Weights of a small transformer language model.
Size: 14 layers, width 128, 4 heads of 32, MLP 256 GELU, vocabulary 1584, 2.28M parameters.
Training: a variant of Adam for these matrices, 157M tokens, 4801 steps.
Each number is 128 + 24 x the weight over its row's rms, rounded and kept within 0 to 255. Layers, rows and columns count from 0. Numbers have three digits each. The size before them is the row's rms in percent of the matrix's.

# layer 4 attention value, 128x128, rms 0.0521, rows 37-63, columns 0-127
102:168142138130116111144135155169114174111147106132125119116170116157144137099107160119147133103164147145118124115126086133132152125105118138113092145137118131123155134112136145116107112099115124131128117125067126147139194124131114153113150126116157069129137162130155080103110127122103113106103089128157198133155119095115136100126115111081103130116136122122177140128181068151116158127090
097:101123131084146087173113101159139113157144126125075097096100111158139109106118087123111121120139107151138106084116118151136097112132157134127102162149161137130136151141130148105155132134166203111097130163164111131166163142131089127133137146118134162187117127101125147102168098106100120112134139123142147117091121111125169143080125130150151104105156123125167145147153163141134153137127
086:133103121170158121128160114116101098152126143097132127130150159133129143138153136115066157127123072173119150106120158111148159098167155118132097112119125127129085097096113130136162164154154129157132140100134177142147154135108117136159085120111124136088132133122095079121138089145127143146099112112122079143129149175166177149117119115159124135117094117158113133125143116094099083102133
116:130120160126129115091138147138133152148132099151078093100120138112133131127122137121093090124137111129166101140107116147111187158105130117159091071128132165092156111148111123080142138097110107132131144181136150110158132129132079115130142163093169132170161140099136152122120150141105124113145093097141190123164095125105119152100147168134129106117120119122177164130142147128140125101148
090:080151084095122110183091114162115136132145091149081083108129110147139115112130104144135136101101137147121095106108093184146152174129138145147091163153115138146114130123096122126136135148149125121127102118158103110152158130158111103122130124106144111145133145101097152095129116060085123095193159136111142152134127126085129123117131122138122111105151133126151104132164120148166162150120
101:073113132143131124154108150076165078151144107129102140124131093106141103139127117136162107097124085155174173160112102145115126141116114113122145131128136139121117117131116107097142176111116126149098116161133174133192130169126093132117156147097126111125122115101157104150123120178087138120094124133122114111180080143176113123110131132157117127150165136168131129118155102097147124117153
094:148143111131112096144121165125118125101144166119123125082130128119136113108171192103053145105159127106109179144119141158155099105102134121164129132102137166124119127143161109176108139096145134153133104157122146091164132153166126150115134116121129117132128132069098147110148130140126179111146074158162110091134129106138111129138148127139134123131143108099141122140118084155088114164118
095:175109166140093114111132172097152186110106118130107107140134118120156148131124156142144117115128130141132113157131130149119158152075100113126169132105121183110101151107175125098129143108072114110129126136096160146166154130118158152138133101099104120123146139107151104162123129177088161135086106104136127104141117128120156139163131160143116132138129099098145127131193088113126132089107
091:155136147096145108122165098157113139134133084108117120103144164130123104123137168091166099079134156134145133089129145108131083115143146103112103149130134147149149141161105135082139172122160161126171156118099143154134173100134082159144108148091135126099143150166128172133091128110152111134110100119128121124140126109149191139158119150108065135111120105117170117124131138140140124115110
093:146151160092146106151113094103132121124138131127118149129155085166145133131097143148179137127107151126126114130115067094127140098149096124132116102088149116121139170144150123152122173107168113114108143126146125133152131144169106107091151149113119090147146144111122090142110095097060130137111137120117104123100066120109144144148121104157098094104155134105108076114120164134154168140142
101:112133102129160157111127110100141131119143137106149159147162134114105128117158132133125140146115139132119151091133138123142101149099121139089155180130119107184077167103131142152134107143160144133144096096105087158089079111161116106137114118166101134071106088172134088150100116130144136145098139130151111173123155136128123094150096131116123127140122137170072137143102149132080130147103
097:168154153100160103178147121158115128116122115125135094088125093130154147106090126143134143140110192175148116136119134076147139137145136113121142136141128135096123125187125127097125107148089127117177134134126101142126168155140138129109132134130133129106139104096137169148113141152129130109173079135110084109164099092114114109121114103164128165097131109104136164156092168165162126143136
089:115128128154169137127121131141128130159123090131103163195100096141128094158119081125142130149115133154094057126109139114097131157113098115132141127101113081126146133102099143111132152132124153133086137155096148114148110130091113091162111134109117147146162140181136127143167172135081084135133143120126111153160127159119127150105129105171158150131117138091124143122113159178143130108150
086:098138139057162156123146104139166116180139099115111111124129143122129095132116104132111123100143083148181121078125132148143158116099105096135133115134135131121121108159070147128122146134195170136122171113103099113117134166137092099149126134081148117153123115149125117099110180108113100129161145125132154122144083165113141142116145153137115153136121130151158133106096127128151150140160
096:146111103123069141068077155090102140140087141113137125090112130101116104128174188113109110129139137097155158150128149155140126105107172102158140130122126136137119143134147089127105134152133081172144127138126162123132087102120150183117140158151143114118099118098112121138063128147160150155094118124153146116142155129137084139155128146105121106168123134156119123154138129120119099133139
096:143121145134128169152079154124105133128112106095067154096104129107114113145152148126127113094128119150115130159112090116130100099151121103139099175091124127176142153178136132139128159133129146101114162126104170122145127122134107113155115147101134110119121134169123180127088112115153124141122120149089100127139114140119154150148124128090135130106162086117131097148191127126196119178144
100:151137101140115108125087169132126128114138130147133148141101186174115133108144154130113105105128085121161120147131133136149143162135166124127125080136145118143109129141122124114121105131156121144118147123176130122143094099098096138112143125171164127103113117133097090102114137168137119131163154108165176125166167104174087142099098158127140120104097135168157111118072085104149136154087
086:090132109117150150151095097125134174129113106119128145106167112083131087151147158125091142136161149133131133102158176117116145106088098156109102147151104117190055142115138128136120125144114088142115092146117095117100125119109083125145124143151116152130153136112129157096084134131121109142173152131109077140133121156086130136124156154105100141108138109081134137128133110121107135143172
094:111158138162120135096105135144107130120096141096118173147129096116120114112151155128111170170134159100096075131148128146113160117118099162128127159133096120137094115092103092130112106134115109146082145101093131132131072095123180114129128145143077090110112135135118117161086156138118153148139156132148115160129145159111102118142132113138086135164136124096147123127178167106115145112175
091:090107112094134080112129124102104121117112130145125119105088092114123145150170155128125103166144196118103075126126153104107133098117166105143111126170132172119129160117114098139103103146128086150108147111154136117119118130126142140118138138124090106166103147091173149128121139157120107142140145129166115112119137124127114118148177144149103128176144140073113170146146088123174121133170
101:096172141107162114159086097106117103140117127125108120132078112158171077114107118129105116120118068149135152124145083143152160114150159130132096104166157116144135091157118127084154158116139159109105121168133110134129129147127102130108145141098125135204151140097114127119126127098131098134151103098146111107109138118127132160083124129157163146154149105124139121141066132132139144144157
090:142162137124093140124104091143175123132119145092133114111153161124087097087161154105065148163142097110149163162168153149113124140169161133154147115170093169143131086138113100148118099140115095126091090118119108122134110145149133127143139107142111135127142127118091161130140129096130159158169114109175136143144124088123145125147159142108152136154091112122134094130096141123080113121143
092:136089097113159145138125128112103145130106139125089158122059163103098143129156169112160089147131089123106173174143122153174083123136145111142156149084117133130129133163180099134109115132148161125096131106132148150141123110124137135142105098103133149159127139119142157159150100152155123151074139139138072093112106077141125141154115131100161131161111116132104126128119109116142108135112
097:177121120135161139091114142134127146105104126091166170182157131124096151131154151157135155129096100111116125106123138100129089100103111123139139157108111120132123160110147142149107143155120094096135151072136124165134106106141153117155113104172101129058106105161119110114123146108181142132100151135108083132098128133129148132158106157075109124095122140105109122131168140103110106115109
097:134112148102071098172071154101116100130078161153086148076086162096129087149137173113130108101165121106135101148148128187149073123116136120120145147111121143137118158165157122103153160132121102131131108148118119150173137110134094141108131081123127131147129092144121126138117115133114118117139135134107104114120134140113094132134105141144091128124146104100133119134166111113140139188135
087:116118118096122100136110106100126148134126150094089139089104084113119086158150182136151092128145176136113118163124130134140131076090132118146133190130144127105127169135134105159140144161114117133137120114125167141132172146149116166122160138102128076141094089138135142148085102135096117124145134136157108082144129140118074116154144118130106138168140120121118152163122134129162111173151
100:099114077109155162139169113155141101120148116140183078120175105157164165105092081135120147136087191139128121140118105112128171138120110139121101095137136111064153115133098147161125106112110159101153141139130130095092145156157154112124139171131154141133132155112172108142162120135105132119114094139150181129137104144115143143127143091138144099127132138129137152120106142124140127117130
# layer 4 attention output (transposed), 128x128, rms 0.136, rows 37-63, columns 0-127
102:165122102165116137171111131165114107112123117111080133137136169109121108091103151119113126154157144094147122116144124136123094113120127132109144154089106138115147165165127122142135132109131115127099092109078123149107123153107154100130119055184104130108056129107167130135111124201137113153092117132114124162140133113169141124153116158112136104131128169117133122126157141164122122161126
092:178138142106139163130138150119163143102154150091133132092084169148095181138119156139124094123153153129100135177106084180114116107170151093124119119118117115109122134124134133106147128125125117102122161095145141153147126122157102133134107130091117111167104108084140161128109137123124134115122148130108086089167127137092098131076127158153134127098183117118106138130134189127131126155119
087:093105139172122060138184124139148153135154093129113103124181144112160140105141109153120146136110120184135128087156122102116137130113130112129156140137120101104081163096102097106162156099132155124091124115142148166144110148140133102133116136100119143106126135132141158098157152119140140080141159111141121119124099103116141108148117096132105119094128147159153166173124111116099116127063
105:134094130143068152146128150132147134134108112110151120124088108113154123129117135093155098114146109105167135172108106154124136095154098094103155113184131182129157088132106137173132147122121141164107111126110116119124104109117180122124099093130105126175102102119141151193141104159126120166142132134135101103117148147128108115097124100134150115134131118120098136107176158095155164163141
092:146160139134129110132133127123127151088127151105108125087103119150105120176117160143112108163193133091131161149134122130130112129132136119132113129069108114115116128135129086098146114155122098102148186084139185149139118129157104155169145091093113152163115124088135186138054141126135131160120155109110128109137138134112081132143135159146124107126125146113130132127142176098124129141115
103:142145180110145074108091176119119149099113098149136095120113127107133140120113153119151143108110124106190118178062109168127167080140096163116148129155113139110098144140101124142142166153112095109157103103138128143129127113091163135125123149114156121138111095175135126142156123161130110146149101110158107113158133112137144107077140106119114163122121122139115145150149146090159136122103
093:139107110124097128106150161125130173132110135100126116136150131082141150105155153097113128114086118142108143119146148132136110086117125136134116148144133143121160127073114115146107089105099130142152127137077104110110121086108145141068160160160122109091125129182125136175146102136178109137089128177150120150105139150113109113092116128108128136149140135110099179176130163148128134179124
091:139124144149111096124090143159115103129137104124155125139145109091158120125153146114120132127080093139174093122093151138116124122096091142153160141187112210141096144134114128145089140111137133126120108128098109149100119139079153092091108127196111098129104102163140119148145133201143126135141111138158131147136144140188122112124106116135122092120108123114130117122129141112124134136101
092:137121127104115171130149094147137110127126111123107150131132156101117127138085166143145088149119137128066086141156141148138130154180131121093154126130133124112123126118146144151128128148094134179079121093113164127185141120147130082134095107125142111108090111146153165170179089189146108137115118162116104123102132103141136142142132085106130113095135125130160140103114153156105113156107
095:151136141153162151106113127196109118123150151130113119101106144142120124134082149143110124143107104112123115176136128170110116168118155138124133096123101133107109127159110152082110162148091095097134154128151154124140136145144118122120179110108135123106087132128108113131098115152141183163118123086126095108178107112094068126116140152145115181145129131099105132127111160131132174098162
101:092144126123156081151139115122119130136126129143127128110142139153104120144122123133096154143111129136124103093129134072157164168138150139146078160093139079157125140155165170111128131144142121126141131132141163159154139116104101128133145136075141104097147131160117107043095167110115142112128116159115155160125108106118171153167116154134087108118142130144171124134119108143076098105126
095:121072106122148139101150134107067137139131153113106109108131139118114140105124146112166101134120143101151104114182150143090128162101136127128123090160079182135137162132134123110140107096094120082114131147114092102145133115133127142115135153120138118157143133079144146141114151164163132160172172159105127141096109116148068136113142114140153151109113149112108162136160134118150092101166
086:145139159145153101138099122093152098095121095131135125112094095166107095155128102139121115115150136125178141127134126123123138134140105107156131102109107110095172122144125149081168114143137144126126162123182159143170141168145122107180132089116137143163151129074113149077135174143066169101136134138137098098139139136109100140116133134142143162132147120124128107090143096120144103100144
082:135142199107115125141141144100164145152142143086141140071106128144099119139111137139153122117171128111145124170123094151140152123195132114104163121116158147115139106097119139111110176116103120142120127116149150131190127137148112158164115101098135132115099097097126146178148105135129122174103148122105084072095124144107132127137099132131134163144134082136130089123143121146110127126103
089:116109105109091125093141119123132151158095138147137129150159104105169120125145144118124162120099131138099111131106151098127139117139119146112124137159161141143121099129111130178083131110140155171157126154123107139100127116084154149087117151175130083120125103213125113173147085121133081122122102147127157147103123118135165069131113091100121085135122124149105168148130140132109149142132
095:139129158143119133139139098162125122152093114131165155134149115112114135185059159149141072117113126118111083108126134120142119143162095133088131121100091094090144120120130162114140089173099143134119172099143158140212124131116098135110137130137155113122130119143123155136146138146153093184102141137118175127130137140128105113116137094090139124114160118133138110112127176116111143119121
104:131109070131123145132185113084139135115133154124136110146135128131162146142117080154110148148137146123181193136122107094149133144169159096104126099128140123128121129141078087145155147094090132139148077126136136117085145099106125145126115101138131148143122122164151100134101073112108110091101117124127153118149118128144161136164147132093125088121160170103115150142171110127112113146116
087:096110192116107105128143112117131162148071143170128124089157114134105095137156158124113110120185119129114067117165162119153119138142101140154113119096174120138138125128135158125095096156112130137105160158089159171151069141078112124110138124115116140149143158140132157139107119115129106111108132158144130135120131135081125117130109125130135140133168112130168105142144133102121142147070
093:109122162144142102148105092120151114122083143157140107123117055146125080148146104136111157151149087130134123095120161080095118155084116130156136136101165128112139081177133130113140104154175130124126185156130119146117097125097138106136161137169111163105115135155100136099124132132094132103122121125129130160117162128108156090152110132156121138153148163170136106125140110136098127097143
086:150113141095130141070147140104160144106104152169109146122127117126137128115174133109135154077115134085081113149107157155097110111111130135113105125162169133153123085122121136129072159113160126116139171157120098142082119124139160138118113152175097098108129119160124142190150087122123084095120103105151102132126162140126131099153136118165142132133104127123095127113130148104123131152167
098:158131135120139161121148119115173185129142165123137124143081141148141164147130140120140096117150141121135150200114087181121109114170136129094145118128133122132115145132091103096144137097088126129114144124145092140140107106121080124087145127089172106153114089084111137153139120149112148113117145120128099074150127117079108123087132121158148146143147118098102171151157153126148142133122
092:096128142131101153141139092135148138124109133113159127151130088135143069149144110118114103158168117133100160146158132102125137126133132159096140149132166133143159095086191118136105123108142133174137115148123099098131088081136137106103142148129100128116138139155095109147175103102166113129105109173155116156068141140089165115069141116142128128172122109153136154132144138129106141129109
092:152122127119137137107127123117150127145105097114163158167144131110125129168133144123113124118097163143075119117113117157142129106162130129113102143151157090100119118087124130149069109136117148143152127127149120113145146095158121143057128153144107049100127106140142110152213115129123091143138107157155159111143131159130161156089146092113135146142143095139154146107121139144100144125138
091:092117125137157123156139115146123072151143125154161129130172127134125110119115128145113114147067093162142098059139161072144118185081132125131125135096117110132137116139157138105127131138124145124120149117130174112123162160115120126132110127135135142094149133159109107087098156103156119122129119123128166163139093129167150130176117144117119116114154122152158098147074107123093120094088
095:158152152105108145115121118123123125147084153135160152145115146081114159194153175114125107121108148136082111142095150161116135132167111128136111116168153144095128128110146111153133064151109080134165120139130151154168118082088106130105153157153154106109114130183124135143110106153135096113110118141119156115139127135115130114079119100116130084116150096120124126134150138115141158170109
084:143128147123123123052131147104134187130094138129132139131145129110112146130118192122149147092121174103080088128113166126111128108153110150123112116147139161138134126130128125109104132108116114126161187154124110165126133124094163144083138154148111049102111112186127124175115100147158098121116083133126134129129133099151113105127142087129133129122092096126112145137136146133129137134146
097:151110098144140129119094185151111163130176126084106110109119134145121139070103089124156182127124139092161137146113113151117133103069145151133141124115102157146128153117134147116122149116138133111118131118110102107087130158179150163144140104110092144166135115077160138111127150101123187160153155105117103121102119129128084116142142161142136155136100156107102120114122118118146101107157
# layer 4 attention query, 128x128, rms 0.0596, rows 64-91, columns 0-127
148:128127119123103120119123102155088121152115139108066105126130161123069091141161121097131163162144134110113149150153135142139151114102109096105113115126166101156101077165139142147137115125178164117092084144108167122115104106126093134137119170132131111153173154088153159087150145149108121143131153138127135121140096091132106175140141121125137121178162107111130146121122129158163138115147
137:127126152154120081125105127140159166090154113136171158170156136153129158123092128153098103129110139128128091116142126116093087126127164138163143173133108116098134131072110108106129124135098110139152154124139105130149102119148167134179128083112107132105097131151126081169131159114140132120116134109109153146107188168119146097099154133143107137064111143152130096138134132105116111114102
147:105101128125137124164118136144132157170117140138107109115084126127108117108164070123106184168115098145123114149140173136149161133095088098101122104090163093134122082138123130115121111113160153114119099170159135138121132115120103157104143134116152140157169152099143138087129143142117126106153160135097086116135075110125117185152147119126121108136164117129174142137086110163131145121133
130:149157104125145124153138119156129134119138139119177141100105116173184141114085100163116106121130109165110130106104097111137110100182125192145144138132089141109147148090094119103112190159101104155158159118112127145128121132106142093104136145119121143137120100167104107142083152131148155123128070120158122132138141119142177086093106128127136139102108158137132118133127128091099130146117
117:083147106120108150107157116140095118118134118129116145072117141145132127124117124142125103155175169126155131133142080113093073093176154136161132154162169125160140210128130135161106176109114144129114153118093123116130124123116094144114098153146135125117131114140127098088116088123114150147115139157115166126081139081172123114112116134154119166136126114093141118116118107097153133115130
136:140163141148152148107136120125114105102163135129159120101144111143170174130071126155128084114135130140130138094100090115112087136155130182131129132141084155118163170095114143120145175133076136143139167119101129128108147149102135108106115123159108150123084078166092094139103097124137135140116091143141129144135161131161144066099115139125158160108125140136118137123143126107089141142113
123:144162145140155197115143161145114121146133141146167129101133089123156151133104099155113138104102112150130147108074136091129112102139106182115127112151098128089160159098112144116110179157128126129141147110091134146101140150121152111094138111178142157114113079151093086107125106098143132125126104128145131103143165126128126103147119121112153186110119157131091139132137129109097145179129
101:139094110064099102122162139126124105157130139082113129120104141115143120153147175108118108112105090118132149113115138126174162157111150130139101072173147152171114133155176124171135098125117151172131094119114085145124149144144074145117138121116104106134135110139116187126156117101085130115150090149124103122109154091163150115173153133127155121145126129105107140115129130142131111151136
086:168121140109141148089164072121126119146159092104152161117140163125099124117141151087164092164181154126124167116140153165149155108158155079141115126142144112147096115142149131122136121139119107122094107141126129090127114108142101117116115121117146034120117159159171190171103107123090124138120109132157141145107135159116123151128135131141129113151142110135110138129149126134154137145139
118:158115134131147110095134132123147120101074147183168140145141081103097171119097117151099122116102133116126150092090123079176135111122151178102124117124108109094165127090133172108136123165112112156127120112121152157143131137120165148142125089128086116125124119151138100110176112083130138152144105120112130085123140152099110118159149106106146166107133147130155153176143129153111134150132
112:122131121101113132163091154113107155098151123104118146120143091156165109124112177149136147094107119143103153099135065088107108099131137115102132104132118116125164109128153119166128129104156183114188129120145159161114144152103121111154108126151117172116157104180099117107149140130148120116115122167094157137128145071180115099117136134129139130119138119096111104080117163130130117140151
117:165127085117089109109101120116126145096111129126157134117118140087135134095108172123106099158155156126134152137153131129101152142162097079137123115107113154149158122096134104098130127125171140110156132138140144137160129105093151138113137139110118150150150156122163106160133169124192122086138214116073164124127113159118107175131147156124126109091118123133149112142118114136104102139142
114:162136124074181171093167112158124139114138121088122164117143117131091157110122109131113119089116127164125107138126085183169190104146167144156123113180132119131146147094140158118116134171132115134104107142087152117116113098126128089117099128141101117124142126149173156093112134136137166139093092162124104121141136136121145115108101105139176132142139130138161138102117105112122129102130
106:130126129145134145139112146101139164097114143123131103092103114129151117139160166094145122146162098093179139111151144114114089142083131126143130134158129155146130133173134123179115129097125106143141098089084146107113152143141095132118140136151145102135120123141118183155114113095120109132113125161166121138114151083121108156101118201115082127163167128122067120163162124118115135151110
122:105143130168160083178136072128125157128162149116135116101132132177160147117131144131125109110128144115132120124146091121117087136115142142161121168157121140135104135121111109132111144076101108173132162073127101120107097118133127103117134144096138093155103146123097105157085155128106093134110096112189097154132144137126194100093131165126120139148131148144117145117109162132158123115148
130:145177111150117139106131123145097134118156096112147130142119178164083115126100112113128147102137140172073137105135118147142113118172119165120160143133135105125111124128125165173107146152151143136117115119088156138106108097155156083109101158129143135149172120099120092103129127140164132144095072139154133120171149077104142074092115128131147115178104136137090121103136117120127126111136
125:155101125098144156139130129084141101154126157120141126130135110104167132123160106095141158101127093149153142143125127139155189136084068128093122113122142140156118125168147128153126076129167151117092117136125141133115172126102112116069140124117106142124144117088140190138096090135135123146117099139137085112157091136103131162154130147090130112144143111160113175145090160135121137121129
106:143135169133121140093109129151116146105148116094125141122160192127112141161096144088150107120131171133109128097144108141100097085150150101130148155125105117153167142105157096144125118121133118123135161113131105108151102093118130147185109142153141122122151151150140076133140137115173144151063133130143183131137164141164123104093180117097147108124109135110096133108152117136144090132107
130:127133131134134125108159137090123068137127133116129116088112119132160136151091152141136075115150160144143149157086068110124089139154135154130140138183084199143152186156138122126144156122089123131112160112106107114122152148114115082092120114130097134114096116145125134164113091106148136128115112122112144138083165130162138080132084117143134141136121128117116134102169134131126120149130
114:124188128111168163147152089176099104161145108126160094099129106126133137140130122130083116102112128122107152120096128125175155151139135161117090078133124121084143127110138155118116147160122123155129119107086121120108122151148106110128166141186156140147130096136101115110126090116092151127123102134165105126168161113127140112100134081137142129126081163074108127165112099121118127132128
132:144119120107123129131132131111114116172123147105073094128125157109107085172152151088136136139162105115131121144162150154148162134094112089122118109127169124178087106182148147142129099099151155132077096154124140118118120110136074125134122163127165091149144154085162174095139128158115108152150131123152132132129094110130105166159142151117122109162162108122114147130105127133154127102125
112:108147125153096125114116115141107145121145106093078126109136182143076126167121133117155131175162161116115123121164108141097094103168165090121123148145116115142150123138141107119140164079134153118115134109130116110137087098119109141152108168147157115150143144120142120121137147146142161163112172134123184152100123086142127122095139100145118129163116086080126118095181108132166106123131
098:115159111190128136117081109153135155105142092143082142112157179156079147107131096122125148179156162147108144110164129147082084154142152110112133162126145096112107114126124095115106101098131121135121130125142152111117097094132133132174113168150158145111124112116153098117107147152153142133105173127122175163127097120107104151077139138140117112130131095128152123121143129117175138117119
093:135125140146137108117138132108135128146128184124125105139116081088179100141120146142149110114112117098151153136100093096094115088118106139114150135113065156123137150149109158138153148133098099084149139153113169117108151167126116175117135105115116133114093112150105186137116147113118074079134139130136161107123122170144128152158132165102135136114141144152104129133144154119095136191136
105:156109168147103115084156127156110089156098165119134110138071139098120134118093117070162096159124090155111145180119137145180147135124096153122118139149129129160132113107123143117162150137134071126104119150132124130113134127111124094123119153091119091154149135142155194133109117123112122149114083155121108139112114112135137127122135132083163133188134111131124158109155159141143139146142
105:144174128125136129131115096113084140167109125092084114095139124116119074133156112090135095171154155135137106172153115177150137131135125112122108151126167130118112104181148123092122139091138121123102130142138134121120111090144122122109120168090157126164116129133155175146103134161119129119116120117151161163123083142110175139106127146128150121189153093109141148111104163160168121126134
113:132147116164111101125146123143121052142091121157137139142079136118119147165121122151180111165136144137139118140136117056138119118141143099112153173140173114190124136121107156123141142104109112091101131163136149131148131117133110122118145112125115050150112134085156144123128146142098124115163126144123087139119133114149123125117149056104156127134151100121165137106113134141145138119133
105:145150136130147146162143102176128195120150134082138137118171165158112137128110052137134166183101144152086128107166136181102126080143126151132124139113131085093120109116099134139122096140123122125118113163123122144122100100148113130161109168132182118139116152101153133124105151139139118139085124112139085152139123138135122135096118098125147103144102127139133098103108125137155092130142
# layer 4 attention key, 128x128, rms 0.0524, rows 64-90, columns 0-127
105:141099155130091147123077106134097110123108123098104120143122141143179112120133115122164178147093126101094110135146125125123097085142143155122119125163098121158097144099157109134146136161194105117108112132155096142154132153147136086118112124097089162112176147115128144105084092134111144123144172166134124128122119094116143141097123173126103148098138109136168113110084168134143138144125
084:154134093154156112118133144133117132135089109163142106152126135136109150072101071163099109111130140134127113117129117144130131123114165120129129133109118126177077111119140115077123125142130129140124148116173156086086130132159109101150119200138090154130096108134140061123136143113144102107171145118134147151140145174126164123129117136176090133102101141137119134112148078123128139161101
105:086165117154132121127112126126155147127135145124100110116111116120101106120160157098127076148136108156167136095097113106167181128163108100143103146112153127112156136139112113104111156108089143112122102173099096148129167130146130127160157110088162119141104148136116145171134087131179113129129116116150083111154174106154150141118138078118120117136155109124108164139111096142112155101176
092:134156112217089122147120161124111194121140129142119177127136093138149111115124139156108151139115115102132117121116138099133155070148124125129122159108126092160125162147159156158131135157114101124114149117105122130131082169157117079111094108103145142108131106167159158119072122115111147091181098129125158121159155115118129153132143137099100125123124119121133138148124122127095106118147
076:138140111123119140142123098113072151099116121133116166126133120134155138132153109142128140151119136111130119105135119140151102091119136146139103159106119108187097138103106142150124144140172160140117148088117092128176085151170121150144095128114109115087125183132103114100079105117108143097163130152140113127111137137163181157135107156150091131073089106082148120122103157132172145121124
072:128153119081124120124141090121129168105150152175138193155154131116115175113114102170126176113099136098110126139127113126101124155131183128124167148133097112137121157124120170114119129136118144152107147084136181115131104114090147137162122100140176124107103104125118103120156175134131170143157101139142152150081120152122102110120158111118133162127098138133143139116147139154145091129089
064:134142108119151115130144119118146138079097172145085162167133079100098149124147109133117155090078164108069134086106126131096135138118182138117099129161099128139151140097104170108120158144138160124129148084131134146132107127133110142158145122160152153098117140129099099076141128129171158134161182133121159125123105128132108117147141119134134162142094113145118109170125106154124135117104
101:119113108100150136098170106123172132163133153124127148117128110113159129140161154128126136097141152158123143140165128104120167150137172085120153099167131135119160108140130124165134085058108143093086100147102142115092142096149164145099133153132116121132148085105084113142119163140140147138090087166156121126152137097112113074135097125122121136131164114138126118127103123131088111084124
103:139077146134146178097180130136156124139156074095175074101126146132128110147139140138151077145177119156179115117130151141111116112122150101122126123155157139107131126157097115156146095113154140124127109154118153103083101070144146138117130156128095109135166112137112152113143119121089121145062133103140127129152109125112145128134116128128157123135134161115132083117144141080113154126113
089:111114123133152129127116093128128134117089147119112167158166072131116129124136126163106126099102157107094105146133121102104124131135150160124109104128116143077162143101069170098139141133114161157126148122119145127072108129150122110148140125151120146104104135126100097109153136105123114163121171160095142102141153111120129112124136055146127187154152130099116167166143101158160145099146
115:139097105142122131117159113126130122162179161116142144142153090111154062163159118130126107139142096140139153112112148129142120109124120131080140135148160095102178095154129115151074139056126136160096128129137156111148108098100136157129145134107157106125107132122142177166108114150135148088115069145150124147157087159116136114136114123134140168102122089126134137121122148108148103110107
112:142158102144123121164105150124125106115143089149174121103155135111113105152192162128098144142190131120137061133120129144124152139128132109152145124188104132102165152154124097121130099158126099141160140140108165148114124114124116155146117092132121090149118108142152086118135073122153101118095108097108150132123108158101128119111123127122114140135191106134121095169126117131100139120083
118:088136087131127128136121103132096156087204136135154157106147123134145154107136145148127165096085120184091115117165098139107152137140166140138114177133123090147152173099109129124112144103128163082104126127134097172133123082123142113139121124125160094104170098112144122098094119118149168138105136159126113120095141120140070135130162112117133105139120139122139135157110133135124142135098
118:154144181126117166113145133130144132151115171126146119111113134126156106148159145082139090142170111127179169129150138122149136124102109069111145128145154148128133116152116110132143106086126112130141111183146146120097163054123089163106119121117130141142151116127085159171085145112167115130090129137113107142112134131117109115108117147149119108113141107165111100164123144076130091141118
094:122149134119103140120149144124161144139149124115076109104100143123138120100080142107116102139119127161160124122131120106130111144119118129109160166131131152150112119108153114131106134119161133131110120117157116032170099101158112115106119178130145146131122140139091118155141145189127160138123085122150137151142135150132134129149093164132123098138045139141120120081122156096121167154160
098:122135096132136130128105101131094093103142121091112106132132110143133169081138131121127170146098112179124123118127122113130139113174070148094125173093100110197124114097126135123141173146150202107127116124131111109113124110119131124134153178147121183113132156131115122122139104119126160128143094141138119141150126065134134135107139150131121138149127176096154103076105121155146126120130
101:161131084129096067142075137142135097130059122086116130110122118127109107123163164083125141123135099112154117134093099143147130078134102106118147121108102154146128111148133131129173138172181114113132129138101110107124170141146139132149145170139125142119134122123186145131175083131132138141170155125109153124134108123112129138110148135082105129162114180125112145119133124142161144136154
096:127134114160127102120095117112091154061115146147105166146120097108118165110127075162140161111075134136115163101127139126110141137134129200104120137095157110184132154102133140149137143128087130134130153106118115144184098148151160108169142119138146122126115106115178105119088105115093165137122153138121137118107119129126112180139154141130109140132142133098164127126128138131105094136095
101:145101100069157145089112130126148101104137118127139121141120161126109154117083060160131137109130181135091121143129147150105102131108121157088102120098131132131083087123158131123123117168151134131143123076174151116138098138105124125119124172151098140144144121146178103094162154158077157146116121115133135139125136168125140128142147136136149151106088160144124131091165154112122141147147
102:151139188141119114128184125138099138144143158163131139117116121128152086136189182083132085147171082112145128147124127105131113097134110108111115143174150143107163135164101129158095137089125099137110151155119131111139119111126113105108139116127134136134133148128064179145102136142142094109145127146138137114140105122100122103128136158115136124140162078143126112145140093066126123124095
089:147166096085121140091114130113121164115128152109119112152126152129107102163186160073125082140126077126166133118133136136134115142128151151132110115122125167121124123188121097140169116151105152104097126129117106110117119109119103113147157114143168088151125116094124140163160135157170122132081109158123133120092150147180132168108156108076148111123132117132116125156145107120143165120106
092:133101181088109188149166076139153159139144136117130128158120184155157109124135119126149091125136108121130105145149114129156100128151143124118128142112116148141098115141124077144120092147152120124129119126165072126144120117139111138105110120108114135143126193131075151154121126141118139127111129136164105153090125113154174115120092110138138124073104104118112090093124166119152182135127
086:107138144117087149120140107149134162084158105162113121143134192147135144137133096119153099120117095127140138122132107166126122140161125145116136143105139131179081124140126096118122115135122125176169146119162102166159160149098118122148124106090139108161137203135129131139129155109114116110153144109147100126111140162141167153122145127155145119090109087095108092105132149074128118158086
090:098116148154156119125139123119175159142136125127137164103091111095134137131118144123157096115145174148098153109137125105169147143142152129115126140183103131120153137097127120125079137100133092150115129130112146153113165115130134162133141134138107150099094129118107124158096141149122103115107114149166156128128137135108118054143087105153102154130145059135128149172092130123060153100107
107:119144153148132143133118156112118143139112144161157145118084102153107141103114153117117096104124142159116123163142099102112144143119116098151091162208164135164157134121138158080117167085112138093145123149093121173142172106162128085113147120135137139126169126116119114117089103114143116128101134137145116122133146105116084108133124141102112064154164095165147139151123123109105141150104
106:097117186096089130117108126115095182115164110138111132133123182148172136157148144135133138136126104103140105145179127149098106147142124153151155125119122135156125107140159108124134111132108121120165137135129124178160113134140102122122074057095120107119125154129124127145090123135112101097145147150132115121101130140141146152106127108133121057089150076103178109123130147110094126142113
109:075121112115161101132080121132138103118103118106126139160130123150107144123106121112164168174132164125117162131128173121155137110135119145123142103124086131111149097086141165107149133126084146105145139115110130137113198153085161138143132130113124154096125115127155105160156137154150127096124119110124148154160152108123085120140145065114138088151147126154142162140121111163154159074139